python train.py --norm_eps=1e-05 --positions="learned" --bias="all" --beta1=0.95 --warmup_steps=200 --decay_fraction=0.79 --seq_len=768 --steps=9009 --dataset="wikipedia_en"
Each number is 500 + 25 x the weight over its row's rms, rounded and kept within 0 to 999. Layers, rows and columns count from 0. Numbers have three digits each. The size before them is the row's rms in percent of the matrix's.

# layer 2 attention query, 128x192, rms 0.0903, rows 0-63, columns 0-95
051:538507453470491522522450455472520518527516541456519507511514493486517432521535542515508488481494510464498532469507483469506515497557503512462481449530496490494506535469514458513529485500497488537502487520502567494497472508506526481507487514470473434507531476516518509482487512442522525502
056:503481491483495511499489536483504499546507484447481485479505478496492496518487506530506486515460447520464490496502485537477534544518510499531537442456507469506528510483481491530502495489493545510495532464545546533514502513519527495516508509469510530532532557494542466528539503500516525500
045:502496498466517506435472502439526480483499507499492510504474429477509535488539513555541510501541502507471555484501487474483490516498522473512514516501536456517517507526506486515531496493486510535479466477502531509465501492476478490533505478484446507478520471474451493493498487520478505492
048:522498537489504495500530488504525463480523455543497484519498460522493504484468526479518500525526471519523525548476461475503526492500535482516517493492522523523486489518486521467485532470537517485477492484460499495485463473492474521502503546511487546502519495470470497495480500536476479490
051:460500490527484528485512513558481482510581557527525448489447526508460449523488491507452476512475523498503520492460494534543511476516488510508485491488484525515506495482468521492511504512518479462522486492477441484451521543519527507521496522490493507531488512514515494511526488517493468506
049:528507507478487535515510538475536509494459490502495481550525453515513526486544548499556494477486522514503538507487470487520489457496551527454524528519501523484525478484531499488490511471500544479497490528514514562521516483511488489460509512473486489459505540490494496464508491538542499471
066:466490472494482503503504479502448501524472508483461510483520491491491505458491523545532492496488532469441489500496531509521492506539479506523530455489485481500560519471501466518488524477463507504525529504567598504507535511537487512491514472498499480524545483492484503489514504501519561476
055:531504482487533482491437484452503525472468492508480506497467484501505528468484503549553527465533497532464496480543490490505531480512556508484499483504467424481528516474518487509506548519491496517491501533530555538492476467481506481499530498505453495493530464470503466488478527506529530489
043:555460503494490505496500496492465485477457528482486479539533475503516564494494491514455509476495500513497511552517497501504527509526510521484528502513502510490478466510552496485529531448511504502518491551494498505498468469475478522471523469489478490460523516501463489476483474530482515498
055:467506534494511467522508524476471517470534489507541492515519497511514471536505505440499533484560466515500513520506470490486504542470496512481505506534514509488485466523525528485475501499488458506435488525480462493518445446472525461495505532517490482483482515480481465516449504526482480529
047:484513480510505476481509510496455473523468459509460491514480485500515488526481509492525553493519451522518520508558513503444527438513550477479451540541508492501515499548498502460510504514530503438490473473483503510516524481488528490491519518488499514452479506482493516517491514572537485518
058:486505524541501478506512530560534493515535494508483481511464516533472478487514503500459436497431497498491503494480499542472511537491488494552514468473501523506500524483520508494487471497491510461529513462493443480487539525505544530511469482494524519525492530547516467514491499490491449489
046:503554480513529474557469492493539527550501520490467504526515537495498486486503491497474521483528549562466489492468522500504474503538480511508490479472516495490518521488495489504456539513500499496516469481507489476511525464505482515567486503506502451502515464539506467502486519477494529458
056:518503474471498526472462502478501529504484530478493546475498498461515486506483532523515471510473495472489489495462481491489485487516482507515500431481514466522510525479489486515494510515495459513503522528518536556487505521502527505491530482494513472507528471513506482492510529424485563486
049:513546545502495484486476527510526516455489490507537498529477521536516475480455509456505495472547498509522524494521488467525496540494510521460522544523511496484479492515481512473493466490531501499473505499465464524526487473441502513512479507531478449487455492502501478539463480494514485481
047:453465471477546558508490501464504487497490498453498475466519474498488461492546515511503517510530504521515536506514501476544542507517456540484494567523483425467518487484517449516490514534477503534487483494493524490462531465486498537490483505517489500502515465497534521520497484492522530520
052:453530499485488516507543526480466485516454464501481518522504511510499525510520530509527490494476476506501486510518508494529506503537502481469471511505519494444551483521501470520499472473510545505496525544514543496506518490516516503447516492500481582474519502485500468482514528510504526471
046:530475488507492509464511492506483483464533494549492506496460475503499477469489457488503457491501482479495481448443485479545499521482472510500527537514473491523483514545527507470525509507477474492480511447484453546461497522508477470504498477508507502543469485492482493512483511497466497526
044:446437494475501497512480476464542477498491483478508496481478522521483497499493485495474469507504460492507504477501469492473561506457441506492508503504521457496514501467464507521457507540494439537542503448517492493495511550512494487475472477477509503547504504494552501491513485497515517472
049:504450505488495490496521491546529507528545533500521526492490506449483524509505471471518473498465501524538517490509514543470507484482470450505497434501487518482517491501436507502525497508517485479518525480523482531514534526519535520493480516502499517528503491518537526499539506460518494504
053:480500505538505537488496513550489460503489472505504477481491513457487479531500473487490467534456523519515514496494480554508509454475489506507484473475448525510527515484515489463516468511467537487523496484488480500503538543549525527492481462499549504517501515541547501494507475522503482490
049:540466477496499477492474489470524503533479446503468516498485535502508474456523480498525502479492487498494478517480476515466509483495458495535448471514498462438493485521502472536457527546461501541517506481507533545508493520542507511498505515444478501522517483464548532470527478476505544526
047:503494507498494465505460483527459489476523550461470512521465466517509483466509464507512508482504524501506496457506482460460499536528497470541508531517518471489496478536516507509513519492490513476501497480490493479486494498486541509515509465546470450472510506490495492514489482526531482491
047:497514561515505523503537480534472499477552517525523480507466487513482503532464494469506469526512476519466529500501498498543500516483530476531516499483484533498435497513508510492508486522515496466481507509478430436495519485495502523499505522509493475527460568518485512487509442532468501499
050:547510509481510493484478517480510483457443500517501477519497451493538485472508533445530525480538490558524496515509492477509518498476516481469508543507483484464497489491514503552475490507466529527469493540496467477478510463509516484482495518495486465508499500489484500522515497506506501509
057:489506534496520491517482506517469530456518503474534526529522467494543475511519504453485523513548487470526516517497521476515477488455522499498490505515541521509442463498505533479510551449516458464473461509499460454501505487499501490498501528508509497456482469501457536486434492521491482546
050:505568531520534524451490515502508546537546546498475498477520518477488486508497514495460486498450537481474448485469477470482494480515486487531536498469459520538484514479451514499481495493523452507514520491503516519517505503502505515520514503544525481523473504523504493469517454484491493526
045:524505551475481462510496533452528493484486490503457524495505483533491549486532502490540497510515508511500468516501484493476477519520502530517486520499483505460493479509511490490479475498492528477457486494476500513497500461489451512496514545513468537496555515447486473495487520518506497531
051:463484486448521501537532504470539482531530556491493531480489480487510483507500525517523475484458512502469475512520544485455518557532485513481517480512498475465497501484495455524469515520494452461504539534531550490493509462523507523478502503504496471496533523490503537485498510474491525458
045:510500509481512525499475508480507515454482555481492510508441473503513468498534479489549579545539464507529529528448514502492497467488503508510493558508482511500499496490508531500478523487504506500471500507509461483505484475501501487502465509498493520488484441496465515496471490535488503505
045:487531524511500474505485548515482463469511479475521502502561526488496496544465482469466553462559499494493521508518487488519492465505494529525455535533521522475463495523468531480502497525542502508479444504458429512519500453511495516502493509512508531460490504525492502472507483515505498496
055:537459511475510473508485494477516508436490495506510509502534502540545495491484528451501510468545494482534521525498470489510483453491530475503471558522533519512472478522540504474515495498472486518477477533500492497486469466483467477493498516454462480479505483447505509455464530516538526532
053:484498522485463466551520495493509504493518464488494525489506513493492522497484503483539564501546459484481459521520498483462520551479540465525493521498506506493495494495495540515498502541473527458473505513503502488491496461489516498504514487507516570483467505510463533510489462508509489496
042:521518484501498536473539530445491490507502507469498506467540491476523469522575526499522480517510515532499522508505538526497505520503467543543486482497530494534509499499461465506525463531504485539489498509502542488482489526500519538466487514500494487535524496478492531505488464452478509514
050:493517533513490499509503509488503509463533545507525490522469544526484495529497515479477498522553490490503529491502475545521484494455542518541448515503509521506462481528526506504476503512513453480502481504454453489523492481487462499508463505513525508498468467532463504446472518480474483532
057:509521496433477498488490493463495506516454497475467480487499488499509545538466529523524527512510482495513525515524513497478513454542506486498485526502495469490510499506545496493488526504488486527485512557529532498522506473530525469454502530510489477491524485483495479505510548489537538500
046:501483482473478503478539522507501528514444512505513463493482478481514502457478521483529507470524503452475481480508514459511466493474505537491520495516486504465459483496494505506504521504510519516457507467508499505507497481500501488485515516510448525500514511476491546498519489530501553434
047:560495488523507479513499475525512463520539530477494481520503513466508489483487464493509502478470503531492475520518477521431451496505456470505522471488558491520499486485472525498505498536493499512538507452524497484486495519526521504537483518467518491510534513522513485522493448475480469565
042:520493494492460517441484465479525506506456553500476518479470490463488530523472446511549519507510484510484473504518535496526498572516517452485531545515514519493474479495524504480547485529467531515491498479473479491556517496474490503516512452463491450494504506519462466532515513516508484458
050:535490527527526501468499497472495497459512494517518490515481511520521523503493526468498527501513466488525526525469514502485482481473535447463480507509526552504435461513514511490492493553496509477472510529479474494504467485474490493522471536499499506474485499491449477460463497498456456512
044:491525510556500516466483522502483508504526546511461496501501514489504481478506468516483457486471496520482486499463505507511532489503471533514463504475469482514495504466462458480479501498529504512510444480491512506507487513501495553521478474499528499529506465547537495466510450525478520470
052:499465530462499506498498474498486493509461496514491494488498493512438514507499526549509513527525517464466491491494496499517453501543512499496544502507460487521509502501520449527463555465537500525496524498512561505494525469527443471484511488493485518507545481491466490483479465512516522448
069:462468519515492503483513515555484499500544520525515477509501488499533479495538506472445481502486510526495513476504499507526473535468492509540499533466515569517510529502475532496516435452518477482516469459493433482479533541501512531520467491526508496499475528552510504535480475524521429479
049:517541539550513486474498517532451481472527499494511486489502480506502515525494450477442493485509516525506517522498516504517502515485521467555505540522468521494508466476469545500532515515478447507498523508495451485500512493474510478508464497505509502478476487529493515492506477511441459543
045:556515546494529481522479507505514515488473476518447474506453483498493514482484467536528527487495512509482494513532532503503547518528541505498487542529518517488494493474491491474455485503520508514466493552501516505493484470472532488485549480510488512506488494466473522501490546497505480493
047:445462541502495548488474519480541497477465451480479521518483480525528515499486486517478494498499506479490491506491485440517515531529541515480536531521515487494494483527478543490516493474523452443516470494464479504492474499479495512491466514524491494452505521468473523496497489501483516498
053:509517494515515533489462494538510484501517498481521525525519506525494451503525496521445477552486545479540510507475513496520519458507495503530477514478538510514529534471492536490491494514499466501518482454481464480482499546521519517500472484541532507520466478507499475534495488471529451532
070:489502531541489517492475542565505477470539503542532474525455475531504490493486479475446494503529491491521502510492488494497515498443503477490491527516497543497480488499482545473526518495528491488493478463467421477484528503500489481531470509526535530515487494527508504506483502490461430501
052:454488531502493554499494512502568493480501460545483497517512487538502548479513498499483533499520479494531447516493472493495476517481491473497507529510520528486493457507506526506530546486493525455472467485488437516464498526518451481493479487516518531484476520474484500499480520483515520484
054:493516516526499479493537494536528464492554501509514486491485539490501481491433484464447503483515469506491466487501455525506480491475470472522538482498487515521481499489446553469485508514493525487542482426489432494482515586489514501531498504514541510524460508516542502516504487500466441505
040:475512450494539489528525490482455464507487496506501471467512524468439522525446499491484495535493500567504474531491509531465525528543455524487534508488466489510539519508502473535487481499521517485510519501522510475522457469500517505491521473464527502516497501482494545505512513464457530464
043:486475544499468525457480524489495431518481535508561491532508467545510473485495529471530489502508483527493525518507465501505515468510506488496494544515552536499534486502519492500493479458493479469498492432507466459522506503478502482494480520507485495470481541496461483495491529512538506482
045:486510449514461549542527504500500500515492491480477494477501499520497480522510501511485539540468489507476493499498554488536487564508492532508518492496455498543541547491462488529489509464524553477516514489503500469510465507518479486518538458469534523497497512504492462525491493508476507510
047:499508495550478457501478481519499520534479470491499444508548509491491463527514520505470462466441543478503513499468493508485525501502448512472471494483504496512523510489497459525496476506514501523560530489511505498470488523515537506493493507490523487545488485485509539466512497475494490477
046:493535502551519503478490536517511492498522500489552499507535479523525530502467485448492524522528554520499494509480490508503482501469512473553517566516493518513487486509498498496517544484496478521473475510480441532489494500508468489530494488529510507515476458544505480489467485515496469494
044:441488513520478479503495513475505442485527522473521554481526490473485518504474474480483532533544433505491460516515462528480499571482516494523499480514519435489498475498508483451514526463493497488488517530515502493498522469500505487520482533513501438479477492457459478487521502497505530493
055:481529539545517519503466505519509523520559537521529493505490498459489501491526487470458481518485450529537529511487522520461506488487497530485504510495490553518497523502496519458534468531509466484503490480472442481491509514480489490518483514471526534519503543543530508537502472545475476497
054:504502489510508525528473500519474500519546499502536506505498486500481477508497522480450469518467512514514517483509496507499521517515460500501528515485497537528520519498510485462498438471505465500518524490456458427504519512517521517522465506491524499490457499529514487533525511495492439534
046:440488509538512501459519495495460477515502501495498471488541534540495489522481489495456500492488510503502477487479472535496496452531504477480510434487494474520484520516494533572482467491531486449509504481484490549494515560490523560519563523505518514495509505509492536504523488495479509534
046:502542473545553512514501523513524517508498472478483478494520546520493493499467421506461500459491524528489478504517547539495511490481510521491444479459497451516496509473502529532515498527508498464523500466525479513450464503476484498530487520491516516546486482495521550511491479493470531547
052:506496532524462527466496521529454505488545527527524437529511510508526486506509468467465459521501486516528483497475478511500478508467478497460501507500519500540470466506505528453489507514515489508502491472487428483485513516477492542491502525485535448523466531517526512526504485484490461525
061:512536459466472513531509477460439501540467475460456511489502535442475478508493509517490518462486509460488513494519502522469531496533447535499503484485526465458507530507472460534445534516464482550524530551530560477554524489510511510471507489482496517520518491500517506516498527492500558498
054:498488521531540488491515477541501510500564535493520501498487547489491514525475477515468499516503523489512497494483515513486503515489484506507510495498515534557479507502478557494530486500536456456490479465489456489457486533477519484547483492493552520513506504539489514559474526502444461541
055:490508534495483511539499538524509466507521518472497521493482479501499501448500490517546450536502510450490555458480505475492514548459490519553544518518513537468535519486489485504518459490491532507467487503499490523496497482480527527509502480523481546523497551531492485525492483509544470451
# layer 2 attention key, 128x192, rms 0.0933, rows 0-63, columns 0-95
049:489464486521548460487520507550497477497491485512493513487506489478500489534580489547517488468500466498462500498475556532491482510508472461498500473520480515504488544499508479551436459532524512481495490489516483503491486500493497550502478497487539503504497473510499466486518507473462497494
057:496495513505470496520485507496471499476531560494562458471500498508471485509487473485484475532500498518522497486486495511450487544484509473493511523521526483555510482500488494536545472479523492459504496479502448472478469510503488561516460498556498514485479497539476496522529457504491496490
050:513490476496475475493547526519520484526523530472485511478495479446497516495496506491526474499490503504517558513503526474496465511486551479459550487496482499525476508507523483561455484532487516503545524480524565505514505507509506465490477459478505452506506500490442497489551535493538491496
052:491501500506470495520519505475485450507493470490505514521487525493497535505499529507533496523518496487524511522506488496484521559533505554494507511520487500519521512465493489497484533509500444511496509564485539492472479491513502568467467524468455531524508534481491508496509528517541479498
054:508506552534511509487522528523495491514470500500503496477489490488524516542525548486507537496526560536486528492544513503490489478486483489463519493481481539469493515478497515467531505458529505504486533506545468466511520467448497511507513532500497496511478475524488470442480501540511518521
055:474507511531538532485504501531471495515506480518479489469507523501498516515553538475491473506501503531507494457526499545511530434526502506526486489486516479519515530491476503514508455516494495468488484502484474458555538455471467529499495503529483501477498496516491459507510466516476497470
066:486519536509487525524485515541455502460546501550505454482479501505485496460459476500492485518501524513498503490475535510528479516470483494544497494520488515536558486503441533481525486523482496530521487478501451504483518540501494442519490482509519530534472534490515497503508483508466482521
059:480477490510498499439462509499502490542514503498517480478541488477541509549465496505510452482482519507504509487538520516475500554514463470520518516463473494493507492449504500519544506484543479515484499491518514533529498516486478580513487450506522442519537461513476507510499446507534502517
046:472509505500495502474485495526511502477499543525473526496538461444492530458524514533510496526505509497494520570495542526495505516490464516483488526474491521491534538450521486530453505484463529456516535517498542499502500510498522508501498519491524467471458475496521516486503461497522500517
059:480526473494515469523500506468540499523502452531492530498541512483488510518498529535536509512504482486501446496524487504517479521497528455463509495496480465502509525460573472516513544486502506473513495515510543532474521495484535514490512498496505533504517486501520505486504523508521538522
048:488515483450485486482519480504492490475491498502491487502521494507506540519548501522459528513495497489513483544486494525494512587538458465467494486480466474486474522516504502504514480511501505528502494557504530488505547500511504568483515525500507528538508451484504502488483488466507501506
053:493519509508488455518522494469505511469494528516516492521539460525484486499491473500516555522511496514500473499475447470490515524489521463450515515545545489538447499527517499451522504486524482479485460517510443488486514476483508507488502508476491480492510504505472441468485478499471504514
056:527555507516521478480489486491475522470518549538508527533478493501521490486470502491479503469485521498518503538531532508503459553512461480528492470524504461524469495466466510479444463514514430509486481484516484494490505513495497508522518523526495444492523526487511483496488518500516506499
053:457494492536505492511495483536536479477469515477511519493487460521475441533491503513518502496514467492571483526508506521474561509417528484510504510500497535487487537502510509512469474496503523483499525470518487521517487520476469510506491491494509477523487530503475462498466478493510498507
055:507482492483547493545507472490494512487474466466458503487520502512519492525519516535526515442517433431512504491453509478501505530517518509471499500516520478486520501497545490503511555478544493503484489544523523520539482452491480544477527497509489493486490497513485484474518525542516497520
055:444542480501485450503512511475447469489510509494494526464499474490495417551487485523469528529472488504445504481514516471524519471513493495521504462497500469501483485457497516533502497536499500514501466492559521477532514495496503518543497474510543482513512509550482507501514452512494517522
058:513478478488461491519516476488525483490483504490494475470493506516484512503478482495516489525473525490489459485521500496457532479506486526437491468483542561494488490517459524517546489515477465509543511534495483499472486506519560499534515547468520462533520566496500463519535504495482505506
053:521486496482446509534471505495520493560495492493476487505500508493543531459480474491533520475491538496458509514532500488456484549494520531475498485445489549514452525499529473487479531474508491533468533520511525512519502489491514489522502460437491551491484481480467511472502490506488507543
051:522499498513500522506471534519490520523536486494526511548467522463508451509489528493494528506510475489493491450481415466519501493501552501493511500451464497488492481521478513494539494499521515532452525471485483486489504497486482488492516477511482512468509548501490496522524470523490542465
056:516497519496503487506510472475488497498474542471553493533464503546501483495507500516496489496524489496488555474472437516501516480462522499475466530532490498530501490526466542469500491517465499493500486447470462463481491521509517471478478497502460496519513490485524536544525426521505481478
055:498532534471507517515474530483451485457500543514495489511509530495482478528549513487486514525500505532495490486505497535484516527471501552495488544525473482503439471514515508502502487459467456512500481475490469512456485501433475505487526523529492488493468495479447507458500443530467502500
050:488483514537506465508476498490538487494505496487562488528546489507529523519533445458476508520461521519497474513507474503469497457521471497498490522474482490508444518515523483543507468509446521528507462496512509498487493529507514515527509501483552569518503460474470457472486536531489512484
049:516524474495481492513522521495512507476505535496497485477530485493489519475512471518515498500474503529477519490526470546471472487498477463477466507490480527503542470498530464517491509532442502505498463530506481435485523543514554516519535507536504520508523467482484482494444461528525525512
052:489513499490503540513471505493497498467453483550525497497473494514498500479515518523519499489539513508513488487531518478535524453469502567498501504557544507494536524460568513495526494477462478506458501513527511519515470474468515518456492519502522552491525528468469455503512527507524505505
055:463474509541511489463532512453474528489468484497491490468536477485477503502525483490514530509491506492500469476513503510498502476491475516561507491509446514529504506501494486505487498500478473514473495462503534540476498496512526517513534463510504492479520511529487463546508486506496520509
057:476505492511508534533463476434513530480447490480472511494494495485452495497525537495508526502488463514498511524515503477531480430534526511533488510530448517472512523489481477532507544488519531476460479510489557491479489488487495502482508472504510475508528508476523511501473530506526523493
053:505529506467544507521488518478558545486516488539526487505522532525516510436493538504495477506513469490504470466500507494480490509489509479435544552524510500463518521552526488515475550490497494491491466513499460552525457462492505471490507503500517496497475459504453519464481479479471483451
053:514518481513502509507474470475523473516493508508497503476483508491520558509495492532533461507486554457479519502512502489502516445522483540444532501505489494549522443502464480478480502519489485473507512468507515469506547490542500487505454481494522501517505518506516487506479533512526480520
055:561515509485485492489503488479515528525512573487517481512477487519531506498520530525488465497492484505502480466512482489533501530507533479491466482439498579529530501489483526480475515502533471487515520510498478444471509479473491479499491488556514494482522512511499488520512498514479442482
051:446491476517503523543455501516518533525442538498471492462491505500510509525510520478514541494504473543509512541524485505450487507510504455532477468484457506506520496461483478527522465471536511515505481510517507501501474493511476469478491456524509487472501498505481504505489514469490528491
047:500527500486538519508511467497514464466493482509494524510493529500472532515524542551479526523494511475530476489504479494479533513509480520478462526507463479479515512471516459516489502508454487471499512508504506485481486513491492534480493559554515482496465515472543484461492514486497515491
057:436513504514525493508507482510525520527491514463522488534477502481524558510535518528525474485507481500481486492539523526483524454525487522545475502521458484469507486495483455538537506515461549522440521507502571487486492523510498501499549483520505516513533485473504471499486523481541556468
055:480514472457491495552474480486537499511492470503512462506497495552483475517469527510508529518489488519550490492532502510466524490541536495447539533511472506546533518492530481469522471528488484486496510494526524488492488515514479515489500463539546488532505492514504509506492480499529442486
047:433497491501496504490556488529476513500481501515495547453484519471492490546499540450469494488492466505537525463462482506497518496526535475525475457479476493546514514509526515484442519518517509513486507463481489454458507531529529500505501514504493518499510510515502522479507518499483480501
053:504484491485503471540529492469546508484468484491499507505480518517478510506470508506553544501494476487507487525533489519481503546495516531469485458523488486458516508494556486522512504484502471499504473519503517453526508497479543511492507529515495478526514472499512481488519521511517488536
054:455513489524497496465531480529514455532512460517518515460527506479454479508548519563451524503466527507479514494500492513497490506528485515509499472461480491524522492501478492485537481449497537527499493514481489509478514503550540522519475491499532457484456482554528518507529515465522513531
053:551536501515477517531518533529463499500468485467492493467485543520463508527522498502508524500492511512481528532483546499504461482480522508466506504475475501498480510444507455491539461503481510516469509487478514484541506548520484443469500464518511494487489470482547488517488518482468492491
054:476481493531495485465492530461500509455506507525510483528496513504492435457565467515489504469480493521461496518501435498544464520502504486514451518535497492466494493513498527509457547542476470476491515483514507479519487488472508504487532497483488464509495498490502546443472509525483488496
046:546504511455493480505529496484478540524494481518495499510449495539476450449482473527490507502503485495517483498493464510474516518488539478484465522495516506487496529520514457473471468492480510570540493463495537528493480533516510512473494460459489496492517511479490492514529466477509511490
056:479497492484525482516484474469507480506442496477473513509466463507496525506516561551522503491519470480544511537555504524522480488545499431521480493506500531471485517530519515532478518530535534485483493487502548546498516469531501456472535487475460488501538489491477502482516556503517499486
051:559489511517503481496500527476461492498518488537468500521492487490524461497477537494478488476533509497501472504467553483520500533473511543497438500520520466538469477523506473523499548456498469530482497508440466499510494454438525514487512520530512467452513507480463485468503490508459506501
056:528521520488498564538503522551516503514512516485528445498489510470504531514468467503502485485496482501496543480519542479477482481500444523492534515498535519517510543497476533514493524506499463523490471471516503489525575505506525495472460472470525475527501516508512540519521510477458499511
061:519499543476463525498513505506487527429472489535471510495526458518510482519482497453503519474543439500466500507475481486538515508475519478456502529522460485468476511513537514491487525470481505474475449539483458511496501488499504494475483525531490511449497500496518494508463513530494514495
053:503508482470471509560500542477522517504467511541505459489520492516472498497434539504499497471510499463510505485482494532497517499500505458462487508510484512495527493505552493544514478499446520457501501499476509492474495522529519509487508519459481471486455490494472497465526522515518512495
058:511452461498527524536542514488537504559483494568511476475505478487491484460494461527529494484499465482525481527477501478479490481532463481490506504454507520514567497464492501500548530484512534480522503524504493479488499509455493471508495514496503524518515495518497481525487545510493466478
056:529517544459526475524519463478493517484512538481458544491497502543511458507509514516468492516508478457471521496512451485486482520505511482499484474528504530464493531512491481484492506524494480502472492552504473503518498497501446535478456516475494496485482504500485507509491520538529507480
051:495488494514499511507536543486479514438495466520529522556525543468446497517495490498516515501521555497486525505515473495515475485493471504531523487504489484474486527487463526507500498471545481516491526509516474464514486481473475480495503486479485485442497490503488505510466469491483499473
057:484510505461454494521495498469519512494475469502487472522544504519519508459501513540528540476524512483502511522499510505565449530553506491493506481481433518454455478502526525524459486497483510509464487542514503530480496466494499508480493511473489528495503521490465480496492512520509524492
059:535522499480515465510476469473483506539512530466495518525529485502488494515458570537493496499494535486458523477534491490496470467508513493488547499484507524473493514483485511500470467496521482532543488477478532466498462518514469475480518473459511478498488554509513515481585459490546524466
055:499513521466512487458463541517497541474506491523559493522506499476490468514469552455505545495535523491476525509474481475451505541526542498506519540486520497498489439512487509500493513494543452483503485508516494470549453472488467488496563501516469496509472502491490490508495493499484496490
049:461524472491496524522532516506521532500535504519502475497520501477530520502503492495474527482492499504506513508455506464481555510523485510466534496470529505533495492458515513470514503434472446522500541536537526525505485523532484468526501505508481477472505548497472484513488499525501480460
050:508527533533526509499512474489508467469502551459476456492499484482480530521509535519500505497484443552501474534533478478472508514503509476525535458509461503504512514499521495516511445505475464482498475511487513484491522498441481509507514523482490532507485538530519477487545517524488547515
050:501484521486456478476514478503492532471506499500508486495505508523509508467481502444487449494530470496454469517501515482456417503498510490493498500512497505494495532493475513458523486533533512514512523557491460479517505511505506481497502557484536495531513513516517560526484492479482528455
049:526485513560492486507511479515514485472541511515531457485449511485513494492551488500496494518493524530495494467450494509520481460491471500470487494521513478523445463509460525538471519506464492541516520509489496500467486526498511487558511506456426495501524507485500484474469518478468490516
049:483512505500516503468466503472525504467477544495501504509492530521511459506458495487505503466515524528508520518516505508546487553526508446523521506513509479498521485493541521556463489507484508450464522549462539507487509483493503479467488504456505451524510488501481485468503534529531526511
050:533523537501507523473504498479473522472490475494518509476479476538505479493409525507469515519491514487536558526501498484506545555509488463507469480509521550488524508503510478483508512519511517449495456507493501508501497509489467492493476488532505494505470509497501495526543485491487491518
053:498479475510476541499525519549505503462474462566467470490498493495511520515507497470502554461502481494515483479551529495478499494488530507476507502527465494489464472484519510477459520468492511515466530497517520494501520456461483500526515513511512534507481490530456513489445497510500520476
049:492498492444473535486475513511522471483501517488498481497492487509489543496549518476524499494502442504517487527511475484485502473533557518499503506517513532464491473516543561484490486519448502503510473527529465508515534470511470515502459543489514511472481478483484509518485535482511473486
054:529518503504494469497502469516517483466511510435534504506517495492539507524485500502470500524535507527497508540499443476517468544496485501484568449560541498499475481563515532520496499518494467480485540533506496524439504510486489495511460502535512478480495504532495477467478493500467492509
051:475511538511506486515494515490504469464486475493480501493524500507531475469470470509491493514531548480465510540457498481513467536490495469487501487502519463477507520476507489498574489523502517492486539485509524536457510539509489473496488475487486489494500500519500482467463495540522494507
052:548505503497487466454485467503515478492466495486507481500491434489539522519513498535527516488515439495538519508524517483498478454535525543450518537530501502498502492500530541517490507499483519508479505532504510505520529450487478509497567476522502459456503504510476492502465473501486528483
057:481486478513459560501512474504519475506527458521503493515510501479459451515492516508461536515461490487521536488501478511492474509517474490483467499507500494523508503502459477494490536531494508452535452519476459527468469530479533519541508530519521528496518557482502455486491539521470481517
056:503514497522513494498494523469525474478507452555484481504491528526512456481472495478516544505559484504474453525501492452472482550445504481514521497515502489477481502522528496455514525462523492507515521500507512514529503494459506474496487503519503486516479490500503503520472514495507522477
055:478487499496462505526533497538546500517514541535513530493479512473488505453536528525564521443523488505480547525516509468541512496472495534497495481499523514520494474538512540494488490479505543483504481493515463490449444473447523466497506488501482529524471531515503481525492509494522493487
# layer 2 attention value, 128x192, rms 0.0798, rows 0-8, columns 0-95
124:495493484474506494481462461496497472513513493496491494484521543510540498538478497515478483513466482518487461486550530515539504501526570496463499473495535501567498497497504476497501525523499471480513466493491482459504485520521506484519477473515485480572529457492485463453482483506505482511
097:510491485518513482519513477479506530510506541508490474538506469490524468492469475529515476500491510500481490493454523482538497491524534490496513470472450518542492484491475480434474483531504483486469492491534532472447532478485557469506474485438522527522511440514518508490498522524519439509
111:503483547468529496533527523495523514462476489511509501515496527504498555483460491489502471463466506534495460487468494474484506503483481472489452542477494538511497499537491499514519550480520497533527479462504468442531500491489506516546511507495519448479479513538483517497485493494483482507
092:490452508521501518495472526483499526492536521452508505498478480528531484498477520508496510498510483505560515492507500498488486510492482517493508522467532511506502501499462444473506482503515466504504476488476489483494510507502527491497473496441470491492468507504511494493510530505521469492
099:539504456497519445526523453477512531497494506488489516524507473486494514506505500491510484498520512525491502501469525517506526517478512499494527512518523531484524491495520491517563535540482522492490456478510527499512495521545503547477507517462467517490503525494488508507513470502484537525
089:515476539493456470529491461502528492505486481479516509490498516490483500508492501499500509461490526471506470520516536519494532471487498486509481530429482472494522491515510513513495491565530506523463481474515488463479500501478481532502504545501504508458536511460492466502507475524494492500
080:487498539529509519517520486495460511470515512540538509468529513476542524489529484538558516517498477505460581521509479476532550534482482465486474518508491476508543484510512494512486471504449479526490495491504511496514534533467517496493482511483504545514505505499500470478465501486517547509
104:479480492516509549534496555465530495490519502499504473471513497507492505478476532490487526487507482541516509447531526510442524483492494590481478475443468499528490506490502497515526514459528484537514490512493493523511504518496502494516467528509467514533522483499528460523512519436530470491
100:474483516534488562504553519546476505524491482492499481498501530478522506488544568482495489482483492507553481500498487544478533463485491515539485474507498500522553505483453502517520475487549498525486512468535528518483458499483487512450462516494551489491510520519500497533536528499501512517
# layer 2 attention output (transposed), 128x192, rms 0.582, rows 0-7, columns 0-95
120:488513508527478527496490512488550511489475527519544497488468485529506508464475503474486517510562502529499563511464488476486482475500476531490507544524525488475491508514480513512511487505500497519491462487485517549481491477500493547527504512523522503475478552528532528515489522509531495496
108:482468524482473525480539497506469500457487467496499478483518500475494510503481510518477555527503433468493479521523493545511511551472503532492507531474539503506532525532499499518499525518518506496504479484485497479526491511489483531496496453537510507513499537500481519520560471519475496511
125:497488488478485524429475520517507493480490505541524515510486483516519497521498518481506557509510498457503520488506445499499479479491523478476504474556499500470461475494499529464507469524498509501451523509512497585474486514500503476464482500517475517484508518437492493502460536507533520511
097:508503491495500494527522437516484482478515463511529488494528504476533498533482503475479468508479507502487496491492509544524519494483490485525491481504526512517516497481516582565495543519501503512463509551489491517476483493478479518534494474522535515513546502531486551534491511475452487514
103:508526516555489517519489501497511469507501484521481465527451512496503455483521513536515497486487489492468511484540496508508485480531500469541483453431504502542505518481509496493494487491517477487501505504490484514485489511452517475522528474489508517517515473506530501504527519504529485442
097:503498505501528501453526531533482494476491492527501516497475470502512501506477507508483494490509461513512514531470474445545483514520463466482504468543520542490447476518515497470513502460483504514494526512463529488521533506529489458493464492491483508508464515529521524466472502505519503466
074:526507486503498469476518524544517494508493481441462514541510480521481474454508495499437508491492519486555466485496533531526447501517501539578496528472507499507503490457465471513507516493556532457487506492483496479478461499557484469484531497514496470455521492491484525529506457498496470505
097:492508444497513473506519438534490500495523489476532522506524507512522508529486530509515457502474545436478491511486484486516504509481481482504486486550520500504534497497535489512493512530460531468474513510487506472494490516523518520471523467496536490484495500446444531512490520456448533524